{"d_model": 192, "norm_eps": 1e-06, "qk_norm": false, "init": "normal", "optimizer": "soap_variant", "lr": 0.00594, "beta2": 0.95, "weight_decay": 0.095, "decay_fraction": 0.895, "decay_shape": "pow", "batch_tokens": 65536, "steps": 3058}
Each number is 500 + 40 x the weight over its row's rms, rounded and kept within 0 to 999. Layers, rows and columns count from 0. Numbers have three digits each. The size before them is the row's rms in percent of the matrix's.

# q: layer 9 attention query, 192x192, rms 0.155, rows 0-115, columns 32-63
# k: layer 9 attention key, 192x192, rms 0.136, rows 0-115, columns 32-63
# v: layer 9 attention value, 192x192, rms 0.124, rows 0-63, columns 32-63
# o: layer 9 attention output (transposed), 192x192, rms 0.115, rows 0-63, columns 32-63
q0 141:520535438502490533504492494526501515479429527529425488470478451539466453496525546488579500529450
k0 129:555610479546539476546501520495460511475509468488473477473421456507520486513578469479535515463548
q1 160:549466499571461475469443472538551532454545520427528512504445499448478523516446492523485503488547
k1 148:584505463479458529527495543528527480535452453563468507495478491490516422507496439481558498527473
q2 144:574537527429504523555521461500443532504481482561499444465468461524471524501504516494488482456572
k2 122:552560530476508556623495483548491516551448529460444503443482465524500557440449453532557537436513
q3 150:538409502508492492489464509511549520435571430451473504503488485433479532501501397498477464500470
k3 127:545466473510469553490569530459578509528550441505465526555523478463485538511471374523530488501572
q4 128:481464495469503529484493502521487441426470508542486498526536488468424464506523466440497449566492
k4 124:505512527484523524545533438432497486503487511438497526546496485417480590533571415432520473540545
q5 149:448499481544437470544560507454479532473549472543452523479495504550503555483434510500513481454437
k5 118:482512490571413457544466547515502524473446456470467530447467566495520430539417513476559565515486
q6 124:513514427495517488484592463481536498531507552527464535526483594516551504509556541511524535471452
k6 114:511491533522517457450541516528447446546544462520482490464463569504458491484472557531529599500506
q7 131:478534496509527489519500557501481601538534431492460479438512460450504527526478554535525443505502
k7 109:447483475499497461565444513517523598547511425455446508447485451459514453580432542608537473536479
q8 139:482432457490512427525462467510498527533498454557508472464507529530454536515524462495469508526474
k8 140:431506504481555543484571527392516572521540518497497519477433492458447464501492511484461508502481
q9 138:527498490468460531443449494526489463519454463517500503463524506519503497475506445452500472502594
k9 135:530540531448481531489520541500510479476495526509515506449544465455483598455522424549517481522508
q10 135:515601527479455473515528535412501514557476539557565495466466464539567548528488570523534539525560
k10 131:481604488445510470517452487509422525467455429528507456399451534534514415469495552529436580417505
q11 151:577477451470476495487522489500422536507465430547511540525525479549468504484504470478425534495475
k11 135:513527548485512534399512495566459457500566567523501514430492537522443553431503474505517557546471
q12 130:518533520569568542533464513550543500489513505449507471510429449459386445535458517482551435539443
k12 133:566511528550501471568481557479523546485475460470483546541489412479484552500541536418554512491500
q13 147:503523489444433485538475487515481533549443574523545461517480450566495477560467524516498554529537
k13 153:511541533501542547574451483488511498482510575441531493472487469551519448520535513536476526446507
q14 121:595561450499521513449488473523516518519412569469492489519445470434476417488530557526524565499495
k14 112:529541551529538475511499483505464483465491515521501506492465447496485529460562542468489508464477
q15 140:484487403469530450451491529492620429528536510518537497510446477512498508479570412483470510520429
k15 129:449457490446552531392540544450584518547567535487535488506503498530495486489496497495468490485554
q16 154:544530429533474512472547490534491527405495493472411510514570468434520423515513526571476515466452
k16 133:481524462508442451553489463516535464465463518486438551478496461476497531536450508509502515522529
q17 131:494591509587484565419493517505487526470502524418504482487487495450519481511470515486616477517517
k17 130:524537529557443459584475489560489472541467448534428523527514499548488471509423487483491446504501
q18 143:510518497520518490481474514494494519498474557538477505522524508482430498538495542515540533489500
k18 123:497466510427517465480474450488492491475515578540565418470433524523488528456495524458444467509472
q19 143:553537507508495447505452430475531512522527510413500499507501500538554504509476555521501557549501
k19 136:512504507485533523517488397505503511527525518589488437528461470559616398503487486456464492496459
q20 144:491528505517526511388496531461453521533481414482449517461519495460470527509479479456495479596485
k20 136:441616553472500471591481452510510527568519474469439480526471514438514516513462473545510493544491
q21 137:533513426449390513396490555555560469460471530527404476478499519470505462485534480517471500439551
k21 114:482541451510480450498523575514529453507493541502448515417518470467465557500471515557497509471522
q22 155:494535416491498574433512491489473484541511473468420504477522611499534524500500470467539494512512
k22 120:515509538525474479418513429525519469546483538540469466535486577466503489497515482501417433508457
q23 136:503517524512462500500454444548542512447497525433457489477483507418495483511445504537527537449606
k23 100:458562518564472484600507549496521531532446430479442545519480501463501482533365493508514533481487
q24 135:551556456544607443473500473492508497520509456581495493482507491575523502501495535467512483509495
k24 131:500510510433477464430487558476465583446494497491514480498464465460501491506515563503465530536430
q25 134:483472506555481482507457493504436582487525501539466503488536498425389496545494525468530469528465
k25 114:481542489534475509619563509502493560473507473460414538462468520474472503550475449516556485518518
q26 126:504455517507509471507497508432510442443530515494397458485493524505474498529417468452496519490467
k26 093:537550486563507459553567590481523494461537445470426512519486536520492518551428472484559528454537
q27 148:577493447514482475469518457454507508475452516554505507507425467502437501487471413493494533461501
k27 139:513573491544516533527567526490477471502488487505497518512406516478513443420516466424528578458461
q28 136:550488440499584525537547499491442470545540438485532517537527507510505503482519482465508503525473
k28 102:522466548487522541386530450497488496459512520502542492587463515480506508482587455474464497515473
q29 129:517522493459512554563448508526545560476558507467442468526434476481487478554496528515465478477595
k29 124:480513392506468497502475483525514528517494513463528531499513479466473525538431445576410535451584
q30 142:486460520534465521492553576488451482482496511563516477555458500495484502499476472509575458411390
k30 107:503439526501471498428475513478466411457492505559552496515475552510476501427528538470472488547468
q31 141:519456509513561489577471464553501513519552488555517519495456532539437483497462615456501516529540
k31 134:595524475504474433510497603531441465518499530475536519574540485497456524458500502511517535491453
q32 154:570442553528533509546475502505545535530531494498512479501494494489440545492433528483449520508496
k32 141:514531498561537524533540555464474488524562467489498447552555482540533486510495534493528517504466
q33 137:447469512499454538469462497449501469424479539494499473525473484513532410524543368541499531411461
k33 137:436412451526526495492524511462524512457511515440460538495478509519527509517515497502542491489596
q34 134:502499507520482497517526510496502500524548477558439475474492506507464534425467468499458508487486
k34 133:437436514462506495518512505524520496553542548556535523430500559536481563439376582526436528515472
q35 126:467435516472449469504532476497438510510523466553498531542508532459483539402477502472439542489497
k35 117:447438512522521551520544398484488494508504555521458482463556544466565449472543519500486458547479
q36 114:466532451487449496469506502526489434490504529505433475506556514505461408497519492494496523487484
k36 114:483560514523516480522473525535535515482472529448459542506427532481538505535551550467519534501492
q37 144:484467487550537510509466468500496570476476577499447535509474570477396470598508514481526517489500
k37 139:554481471487546472515533477536462535502538499469457500478449579511464505490552468476568528434473
q38 131:533565484442589517500503529426502522520495488428484474482488487519567513545503548513451510492575
k38 135:438498461510544428571462419489447555483489471458489466435528465473529505541446484585458557474555
q39 131:538524502541487491502392529521479535497536461458474465531481478494480467487411580466542483550520
k39 117:526485465494496466505491500471458513433495505527525475487498480448484563498541519545415467619494
q40 146:464492496518496446529434443556516514509454525512483535508571450537493439555493544527485571585515
k40 137:438489523469520513526501488493504521565624552478520506516538456583470483538512580483454470510490
q41 144:475427474482413485511564506456457475505542503662485476474562506475447533485558441494472485496440
k41 135:487482479478461525459608531472548432445470540559508546465501565489446519488554545492517390512511
q42 122:474494475548503489493554545530508491475499406462460535460469538399452554471480465492608504519465
k42 101:512478450548510468536541526548564484539550488466447525536503488524466483487515464495554478413459
q43 149:454530501493448502436448566515564530501513506475504508481493443528567446531582520546458500523479
k43 109:483501489491465465456435427503532504491490537529531509491541434517567465519558516517446436520508
q44 141:525518497483449474526512546513470511534572473504504489467479489505510565497492548502469499557486
k44 129:491507473489465534476537457501498503518480503525526496480530502491497487513509438505495444491458
q45 143:499523531462587533538519515434521522501491516503438488500527549506476504550532563450456523523496
k45 143:510500477508563394570507432484500540533543464473540470506518572457533501564515527458534533506529
q46 145:503466538531504451454532512480529420477533537549484474592534525537573526522424466516509481419544
k46 116:509473476516496489577504529489469446442481451415460485489520496538567429587425494523559540472481
q47 146:485513569506482510461532526452449458421467481494470533561595464439526457489480492533471504529478
k47 134:490468492492464521500510434465513439441532472539518513586519484428510606485524479486491425561552
q48 129:524438489459508479508545486520426477472523524506518515552538547557516507517552517489495479486515
k48 130:546457492435536520494540465555480440490518563483486481509539547598497514504509457504533514446488
q49 137:458497516506466507489501556448482496505437527515496467455504462459472526521486410470530498477528
k49 138:468522478489533573514547546481494491423473493533562467460482494474418622487564517563516485506519
q50 126:435452516378440530511517500460468493508430538504492467475492592483459495554535455466468514461537
k50 099:472574501562497490515558522488546482530503503498476516453553584516462502545483506494544538453508
q51 129:446496505451455464538517483443520550507500519549397517432487544560480472493470478467423591499521
k51 096:475528438539499487544521569502542553496536518497502522461499557495498529521452514547526554453540
q52 137:497548519600449470462501478495462497472549513503423491497546513469525507454483555505430463530464
k52 112:448407477455492496541493397485484485517486529548473481480494501469548498504486535494472424570523
q53 145:523538444491558500512471535487595492552523504437503463536474550472575476496501562497537512520510
k53 140:550527439481547439511516549490511502493510469426507476592508497451517456565566517557482542481534
q54 137:492515484448450478540532527564477497460506502475469454473445473473494397495518552540522448476473
k54 134:534428483540493501477465527502579541477469482501519537451548469474549544563557506545540485462496
q55 128:367539505479462483441513609505468446536470474515527532459479606486518537486532516469569421572504
k55 109:530456512528460478449510537517516442527520484550550476504605525502434495519591520560499448542448
q56 142:523499493532516494459505485468461529484432472540529537459519480467472569531523471490537501498504
k56 134:521574557510508542474560470510463467489482522589473469517463498552465436441558438446541433456458
q57 115:484526433507433533446473521542505481418473507491465455525460523416502509504517469476556425476481
k57 104:499562479531490508595583512469527463531434501427405497515499495451462522513480422534514543458578
q58 146:504482511495542537544449517534501481534565546538535452500482591512401559467472549428455445503542
k58 130:556451501490547534483515499478492505494492604551514445519484534532458560415521513491481459509527
q59 126:508597441555487488492452487531484612562476467400458502452475481471436482483510586507538489593426
k59 129:517566489488497457614445464540552570505506512505433480456452488448528457540534523516554489532490
q60 140:507517493522532547481434529548506526495479508595481469463442466462400523529493539519606475491549
k60 099:475401539460516503492512478529441515520505537499526490481474467505449532428513530490421450519448
q61 141:564456477558528502476506463537520480496532487476447524542512543493435491452474481486466538506524
k61 138:555488500470550481414499496533531423509526577541477473568470545494490515436525482427423460519468
q62 135:469575496595557533503526457527498465529522480460511531472530488492515515494497476513537458509493
k62 124:463535506565494527511475525538453545540452448460465550543453450533497438502441518496515507487502
q63 130:511536495497403450481474549511481509443472443494487498525525469471530498483491520540475517533484
k63 113:546534460441453503518527510483545464479526536545523498489513485467497505502570506518446478563491
v0 118:576492452501516503588472457465527497460483441517447487526473551540514484487511510520486498531544
o0 130:510567545506545525532588527441495513532482455500490433498486501523545520516539567514547389535500
v1 114:511477508514552501535514516493511500581496494518428477514451534531487460493547473446462510491479
o1 122:486417542546529521504508482504521509505525528532444519438462533534429499552533504427525465407451
v2 116:502512543484467541483481455564567491495507564496469599484452471504537569492509515442497498563523
o2 111:466517437523482454530490466460424580481466483506501534484504408538490473483521478577470491507493
v3 120:451546522476473477543554554528531510482423507483481552519467499497579456471501510553495419524510
o3 145:442518504472508537467468549415516488478499485503459478513537496456496510522532434572509490479523
v4 117:497500506493506502509519532417479493421457541493581504556453537512567455557490495508466512505562
o4 129:550434483502501525519515506402480420389532504513532523564544525444467472600451555521476533471459
v5 117:439411481499514436488498512518476508509618494523482499525505592518515551495501514543439560556489
o5 130:499518477502593464550534538549500545545574489512411543485495530509529472505486566551470551558463
v6 110:516398473503508524479453549612464475520499443522519520502513540526436466576489489468487500508529
o6 115:514438570443526518593506504481488492480549533501519493424468464454598509518498495514545465469617
v7 117:496435488554504530560506510485465515520479448433529498493470549479484496512443555525483472449477
o7 122:517499529480564491520513553528511476498505522566501467563492500482504453463483480485481495506518
v8 122:516528563566470500483412514511500473523513430516531451518556526498520419525484511521430500558488
o8 125:546509516498393514513478489565557541519524461438455492485545503475527508448501524567479573530563
v9 122:485515612530484493439495529479447462439606528527573467572500525509514508534475458525446539516543
o9 118:552525505578564449464500486460488500483515503505463525547527570537547532522440456485436524519577
v10 115:499547463468457431484517531509422429504367481470549567495474546469470560460458526512522476480425
o10 119:515502529566523465488476527521535442487482532542543478476476545532494581428434512438524494493519
v11 120:513508492536476520527535492523476509548461557527516489555526487518453476417529572474603471537436
o11 133:516460532513468490519497482561530449523484544572545528476534481524477555475405516531472523541495
v12 112:522467474507508514440537508448543518495573549553533479546475513522485525425550513488474636485587
o12 138:458484496512528471523451433474495539492482578498507559490574507523496499452551478530466576514535
v13 113:522505447561479421443464489548527511463501508537520517540474479487581579483586462479478490503511
o13 127:494482412557450432509505446446554495468520543496448537505493494472551453509564536506426546519485
v14 117:574555435560481531478504486495485521501541531543456495487452533490526415447509556547500504596494
o14 127:540559494495419506506480430495483488484501475536475509464509560525501505502442481538481527553495
v15 113:459489482458483455485476520488470534486561500522576510558514390488523408519438524509444481502506
o15 122:471495422526480487461439517451518464498522498471468457491511492490571452563441527511458542540510
v16 107:594539464563493493454476485585548481489450493442516502466529552490455497533544498519512492507449
o16 121:468516456487427517548516531482489464470517539543482439468460495598561508495536534462529520541553
v17 110:439493568509500473469448532540402437443503514451602525468526487503459483532475492500485558493453
o17 115:532482486505500527490403521488503483516457501437543454511526505540521509534492527493531524518488
v18 108:461476426510451540480498434472524532489496501508474536390479508473501444469457446500515491494434
o18 120:535457490489552455512549505463486570559515455564490551442498468460523512456506511478490535491472
v19 110:510432436500494571464502427546431459469559481495521464551519505486475471603471419413540463498483
o19 115:527477467451527546479558449533509474451528543458519532515551559533512472540557488488508535553496
v20 127:503523518469459465478491533550492504513551515507568498545550530489506417545523416410519474515455
o20 133:524404532486534482476509473439516551435498445467515483533559553557467503496496403415465516455521
v21 114:553525482547532442443515523493456531477481509419498421496472565498501495516495591471474590453511
o21 117:433556497519528466514577487385479448521503470513535488558446546547569470522488496503506552553504
v22 105:475495432520523543477508531513498563450468521436486485535565444518516491526532508506553479560477
o22 122:444405500527496493488473532551470557433527475548482516504501503526470472505485464532562500510480
v23 118:561522568518500484487523488443486470486488550469473540409476534614509484446514513490537577519471
o23 128:560498564467448561580492423432493554522423555549508512508460472482443492552447480509507515462454
v24 115:540542447547520473516498509505536575476502493564479490485537430511427509505483518469455460477551
o24 133:528484490490454455515503492483577491474524523505523481462488525594456481492498495497438492506492
v25 104:366494488485488488515479492480485517432466571542529501528448463460488568486493460526428463468595
o25 117:534467489492549430447421534452495523474452529514437499499457480440575536458493457503493461485528
v26 116:515547493568484487439500507463528511521570538453483559509529425469492507530493477511473472507482
o26 114:536488417465525419539493494528596472485481536499447581572545473461464386560497486475487562479454
v27 115:448462461526516454507511537438523537532501507543530507499482522465560435508538476511465562390507
o27 116:578486408489530469493502497419547512475518550496485522505467463484520414512418460501494574426487
v28 120:468510465497415480524500546540505448481437528508540536535532577516504493508486478433469421552484
o28 132:443485505521514553535525494470495545557561496505475548517513559454434562456419488481487456461525
v29 111:504501488514539525475531443514478477503574590490459514439490488480444594459471502582585418483502
o29 120:520408498462462480436513492533431442549500507519494475426511539522412557444465493531491470497538
v30 115:517571486541489517468508499486388443442495528409633554558458510526421519469513528572541468465476
o30 127:509463536473506481582579526475477448409478561580495545528565524583521504509460455497464489472543
v31 120:528523503497511477462428491566456520536520469410581516483480424479413516547467592573500491412487
o31 121:464442533423557478496434552460544494524539474484536423542463461512554448496531502484496516487595
v32 120:485551531536518527502541410520486510525520507441502569551451455479506569555454444492521452567553
o32 129:470491476542525489492508493482506512523558463533509527500521471460422472509562485467433475596457
v33 114:460492474516533581475552454489522491495484542600518433516424515495516502485502509485532478431576
o33 126:547473522507466468463514550462529455459497497610465484504549521400505479524472496492496535516510
v34 110:499585505611535486460468512566427408528445516441463495541441443506517481454467537526540476576471
o34 122:521475534527452520423422547497455438462492475485462465532509497583533515506500497538510478490501
v35 118:527446459518497548514513552484539509510494438499474451462502524451502527503549529446539517527495
o35 125:451461546491467512511476571590495555500529458517575461523450419498480472518513450565585501472453
v36 113:525541480490520474497516404518622498498499490514383522525524474516521489593536424497513471520542
o36 130:505548488497452483345462471530594461506565534498490504526504443368548487505511483511483442496527
v37 116:516485492443538420564583588448526532501417532514494512476479557456526494408507451534500523532491
o37 122:567525478507530546518382505518455573491471493525487441521444561463379565544460537529476467523513
v38 117:420489584508484532500530482468535523546504556504430506504574450545590498509503379545512529494577
o38 132:483503427499518597455497440529501526485473530443507565531525500438509477537507462564462517456456
v39 117:489471525507544493528518575503440495450464575441512569467450498510513533466440480481456508542505
o39 129:519508493588535529586453434543460549502549520502493511461497492516419464544474547476534446479502
v40 112:419479496470458505457471497481426496480472522561539572492468545476479450492512484510562519362470
o40 114:480511519449514476491473507454475501483453573536535519520451481523475478515450600511532540473488
v41 125:497588576495509511434501497497437483445522539530550496503499459500452459522534485534443553466532
o41 132:463541426436493452470554556508568502525474526521530502470532543448468529539548534509495530478530
v42 110:496500499471448427538506510552524527422537499493578499509429464455517502487460477511504509578554
o42 122:533507487558502488556528543506457555492507460533531510473542454458497472487502580510463469603482
v43 110:494558470580591409475480563479502492500482523520548407512548528532513530499520530537445467467512
o43 124:423550513499499505514432525500576524553504531567450458465471499547504468476459464499478522577515
v44 112:488507541476486445507509459467567556442481485523410516487460570470498555423496525427443438517525
o44 126:476613538505531460516456495472520542488399542471468491489504453465480516472498485446488515491443
v45 113:520491472455517562523520481456532468539476472520491462506524427500498438482484574553436495560462
o45 120:505465613482484474505420544502527490497536519455545542545518563520531520517471430492444471561461
v46 105:490506498466445518480510517563496449454508539533430574453481542442522448527514551491419430516438
o46 113:482487424513487477458565447492516537500472543528540534458502558461450487479490531472565439491466
v47 115:516474515535489544476469482597522486498516517453425498548455492486575536570519566537524515561461
o47 128:447439524574481514491436508542439511504418502445485531510512550485505410517563503517567474536490
v48 107:522438442449492581500502451506486548548553457614511555442460486483505578449472498548553476490505
o48 123:484487514388439480470533520439465522483491530579516515438549440586462585479519495470458503524548
v49 121:504452527441453455491479494480505591506493539590505500495527420546548465483466538457499543530444
o49 145:472519510546484484470465467542505493470500503529471536452479488614516475483455536528465544518459
v50 114:540526570520601465411469502502499457470443529446620473571524501560479568561545499461539513459555
o50 123:475535447520602501524548541487516446524476486493585499493520495494518485411455463475535506548452
v51 109:532539531559520569501502502505458493556447537510556481526469562574544444468460500470542438582461
o51 110:551473559600497498644466447504524531523495491492503485572489490523499500503483504534422451514523
v52 112:475570498606535516514523470577437484528487502490469485459557501452503503494485530615532469458543
o52 114:521470468506574552460521476516476498551480498546549462494457526473541490489576446505479458468552
v53 121:492524508467486433531437503439544536481514490530498454525471543481518435471448437422447427541450
o53 142:541590473585543488474537530489529507490479471460404521442500515485509504514439525470571472531471
v54 114:517552472497502468496492508538428532488469478547500515458487549470610510448479530498585456477442
o54 124:529485493472526521446480509480535470492524468540524572528426512482506517450509445526525536473476
v55 122:501523479539462505488533524548558432473451505496519537501491538500450551514562501600462465489487
o55 139:543498479482440458552573512509446465485465510537480485509496539539502492427466464537501441439456
v56 122:565544487503547580488475494506505522523486480496514536476423409488446493474500477487500463460520
o56 144:575489532524494532481488451581507455486433473475494560538475470530504494499575422491498516488574
v57 112:526575548486527575396488443506422493561466480541537514491497462544473480494553565494480525484481
o57 121:390440462475543480415507469458486521477463528540560466489494560523507550475578483504481511491530
v58 115:536488524474552481505439413504543555471456503481539478426521554510490519516447528528508436475538
o58 128:497560577329442520539550495520513486517508497494482489493484519570555519495552508534414508486486
v59 112:491518564549432535435481503595424488532500430510505530506522559483484541503426489532504405542415
o59 130:449453519489478512473574464470468492445554511545475509462537515523521481468487496494517517522523
v60 115:540566477498499474455510510448577476473453489480459472502541488515492461488474479568477518536496
o60 123:484530514485393494526421542455530498480501493492516479497512483490540524521435450550493475524470
v61 109:494468473419508539532525434488574488521492466513456545493480479538489482492487523501529492492484
o61 111:543557488437462438509519528577533486482470509441526508502505458471509513449432595543548525429524
v62 115:488465475479559502535464476444479474544470549455461522449484498508549449457539506535482486509481
o62 124:491495481502528515587420466549528556518488526494486448494443585528458493510511514533547504537486
v63 117:477507539535509538541461558494522517601567516446527581534489562513550521531376489578517474577508
o63 123:488476504454528530489502540460546455504571473462490517547505563502528509464468433502480470480482
q64 067:496498570561522515522520496514488543471525434538488448515489516429484533424545523555438527568513
k64 079:528462500493511415496437476511505469563517528511491490515476581545557448472591595512492489557518
q65 072:545516556469470519455499506513527531500481490569396477497503581510390540398521420530441483513437
k65 079:514490471486482511474497456531521521504502535559483465486500590560444517445548527481556529604471
q66 073:511557571478463466499542453498492504462431497473504440522467553519541499483491525558432500523531
k66 087:540420524481467491462499459533527469529562542459505463479516535599519482495569596496504517532512
q67 072:511529557459500441491498479450510515476500424559462480558457589511488480472527424515455490478499
k67 075:513485423539506455493530533502552485522537475500535501484494512521494509495485541503540543489489
q68 076:537468452454451499501491518492540470482486547512504540458576460517521468455488497435497418486555
k68 086:508466504438474455417523546510510485476496487520481494518516475472504532484447483506555481487522
q69 075:521545565500496493461436465492515496487549489555542488486491514518499515471454461462523506488518
k69 078:575469422558495492517526553505533447500531489440527466473520497505550517429493512506471487520474
q70 074:582453430485492520428479512504501511533553510534452511466553440473519545503477531515513526524515
k70 075:502499518434489540421454469548429481463492468550460504515486525422419516424431429509501458545446
q71 084:517472429526463520473484448514510549516514573489475502451521397542518535506474498545543547541515
k71 083:529494483477480561412493464515487513455520554503466515455498503453469510465364478557499428550483
q72 069:450498465538515477595508519490560456499480518400434472464487399506501471543463536506599477504558
k72 076:448539529519513474494477552510525539448518448406536533515483436565456536528473496546475543467501
q73 078:506547537425442482432518536478506512516523468550497517513471529509423545500526379486538459501452
k73 091:488508566499511497501502504580513495444463527544550532523533558484457512488560441411506514482449
q74 061:502493431532491481467470516534483519555559515453463509485463510526512448556527491476564509543514
k74 077:502562464535497554487513549550484503495449462515459546521514507448487471514441471573509498485509
q75 069:479553572490481469493480524500513538510541487468530527514514464412460486536484475595515495534464
k75 082:458460600494527469589479442503491507514447462475543492468527445471549519489512510460489392461505
q76 079:546482549514490476504446474480565453485475516476462398517513494512513491445545486572531547528578
k76 087:536520556457545470547479522544481503478451398480532486445488435490494452553506514500553569519527
q77 085:549451404540551490507478540533499529498537511527466495484508493500427498505510571443526472526451
k77 098:484572416496547567415502531494521518507552526530517472508458519459452492482464554518473481593497
q78 083:546438576465503474509484476449550494507552535454431420449475486502514510478488520522490494558487
k78 091:525497536493503515449439503531467506495530487467501490475501507524514461550411565524543462523519
q79 071:490561455542483542465478496497491483470430506566481519427494517505487507453497461528506487498479
k79 081:495529508609536502509482530462540494495471455507485485469483541494539465599466451468573496504536
q80 079:437444436507527445569484507523530500534528506492469479485553478508490549501504542444494511484505
k80 085:410576532474494445508501567521518492488517493439465569498502460516505484482480545462476501512468
q81 075:515569516473466510452507540536487520467500404509525468420451443485493498427551432511523529544441
k81 079:516502442473461474504466437527506509504552450464528449440531460418517500492536507466445435544406
q82 070:439471490473467471580512515474473570524505486445508520539446467479480496455492473491452439528472
k82 085:440549429535490541433452470587500567508488509488507464491534492433503557506466429553450471488458
q83 077:478453445539541486480470476570471543540510575449538468506503522541496511559501593402508464531520
k83 087:447575467534505545474521536529467544513532464478486549506515524499473491518462503545505514559494
q84 073:467490490530543459529584486495426450512479555505461535573498626506523616517528494456460490481497
k84 089:429507470561510483527501524550452528504517493452474501501447635533569569537563439530505512519539
q85 076:467526510496474515523496544479504510460441507367616511491494415507592482541509484456572482536596
k85 088:482528541472523512475496485450513490441422401512588516468539436507515502498545480537494517473554
q86 069:477460509525528520490513487469522534477546504448508561568490500493505532500484561531502505536522
k86 075:458494515481497516471470427504496550480438569516547529464522462461463528449513456459452473526487
q87 073:476499500497483532493473517502479487483491530522511525506581450470551558478453520470489539536512
k87 082:485512508477499472485460539453519433527462533519505477526433507478535505494456484498552445529576
q88 071:607478439492521439394502453483433441490563531517483507506540466497582507514485539502548543451481
k88 078:536464507466512481473510465444457415457521463497501461488471477417569462440518471471482393529491
q89 070:456517575511462483497527477466527458516456495467495458526478487478464501442506443487476437482529
k89 080:495542496542438471454407491470515511520503484433474487515437481528482548460492425546478453519481
q90 077:472471433559493552492489482566462545502511471547483502466483389469424530516427500499507491513477
k90 087:523537550508525564513456430448468528447526504576462493511474536459468496519475489527437462533458
q91 078:527575520537470559473461508530531542557511560487512495430478511553440513504477551469578490492477
k91 098:468518489544515535498527526443582491475536525495465524463516515558440436475494518549489526548508
q92 073:495492504449513486502537510520453496517523503444533512552481487506598452508553506558495498481507
k92 078:486490517403430501498556438552433511522487503490506519497581461405540533470554477520486529476476
q93 076:475496577556515532558546488518487490562519451503450435501468492476438462466413506495424472531482
k93 092:543449529494500519500495461491497497577572478445460458531481465549436538540439580478466453441505
q94 081:522525514458491502489524501533480543412503423556550536497423481500508498479464459553489525440494
k94 085:522458444550526504566568511492493480447530543512522455482479505484503519484493529441482538475479
q95 071:542532535484524450482453454527484504574507568505535524504560466514477466534481513519493464479443
k95 079:558470508480547513520512399508446487539487493529479483498538476475565463442511487489420450520476
q96 075:530500418521502475507469518495495517547548537516469468433473401542535402524420493489543495456529
k96 083:545517478486500572475514522486516506498616448462468503445531471463542502517389468520458470448453
q97 076:492502463470551514503466449557550500455487490430450479457463514489503427529585509472543450501536
k97 082:512558471481463554497468497522461531531524434438414503487528540504524503488544474587549559534546
q98 081:516514560487552500483548448511499500491463460514487480550478564515491509528488523480497544458555
k98 086:518497523498533507588535531470484480524524453434488498541483457563463540473566520412498547423525
q99 067:515508531500557510466491472493582485525517520433530470511498432520507463511509557441514430490570
k99 076:528503515483489523469547527569470506527518458466550542491527375525434512517464453499454552464502
q100 059:507453449511513536466471495508522512534459545427441420464458532535511418489536498498495453479542
k100 071:463576519510496560489512515543497502550447459497398523489496487495538453549494454516464526468471
q101 083:535509412557515514543471531467492555518515540498426524452512437565494484529507528473560494539507
k101 088:544490426492537474443481528474470501535546462580479487455493499553422500504474504560518498487510
q102 084:522552572408492474445502489501549528482487460498523515547483563483488467474543488532487501524507
k102 092:487579475525518534517542498596520619523455438451536461505522505507543492516465485475507523582479
q103 072:516465454538498507464492470541460493535537554439512531448510420493494499559529528446560498479484
k103 074:457530527461468519529491468503436535451468457495439516496502476409505484468515448572475439519458
q104 069:462501435458469504484472484483544469455475514463553487529525468524542485515471523413519552556598
k104 078:506564502480505533490503577524546517501525471472532556517504501514442501498473507514500562465488
q105 060:476459493470477512518494529467529493444500484474490473532468572574529451501480486454464457509530
k105 078:516556478582499508509506566536508504505471460492506500524520504526471493562432529513556569447541
q106 080:528529477508478527481525505468571489551504528505435461457513501496491486506514515534509491549532
k106 085:497409530516460480445420512524560491494536495468487541509504515557493496514457513516595454462562
q107 077:506541479515472545522523533492452508434459537522563525619514526524526528549479531434460443478543
k107 084:488509434527465487461507553369517503465515556571549526483452531532478522567498478519479552570562
q108 074:489556499493478488484481481500489567489496497486519567472448440487496453500515517475516496494500
k108 079:524515442563510471467486453488524467451471476486501520482553520517614448525531497510412490477487
q109 072:551517544504535517493520491521526471508543401554502425484507472428428541476543538549500523606479
k109 080:540453489460518515503468489606469481529524506518591462506521490487477484464543615512484510561482
q110 073:539523509534487478434530505446499451499502539468491508461522476448455482449496488471499444494505
k110 081:550489462567529434480455441476552409433506466495510469492549495493552501516531533505474477517506
q111 068:529529510517615523512498440514535463501539506439495511490518531524536390533526591519485551484508
k111 077:555585463491573514538512461528436536653540485428474479491547511557547486513474488571454583512538
q112 071:555460481503556497487511534489500460487521493472394436493535548525462476430519538497504466504526
k112 086:509507471507523501418485522525476480451488514552472503558498491519421505525510518504528547495544
q113 063:560452480430524528424565484487471512470504525514523460535611486471472626496494552446449540522530
k113 073:512462501447483498437525390505463508452537579527527498480530519474513527445563538438440491583485
q114 082:468502561479506541476439555529478526484490476479598549482518581500515456491536525472452472533440
k114 085:495560479530492597476552484550504519538460480525537449513545560455528499521517517540510541555517
q115 071:488423459511491502506485501498527520513474542474461500549540566560497479553507511480431479482503
k115 081:428546515550500500512520555505479530506395507493478544536482502515517460586415499496522528464542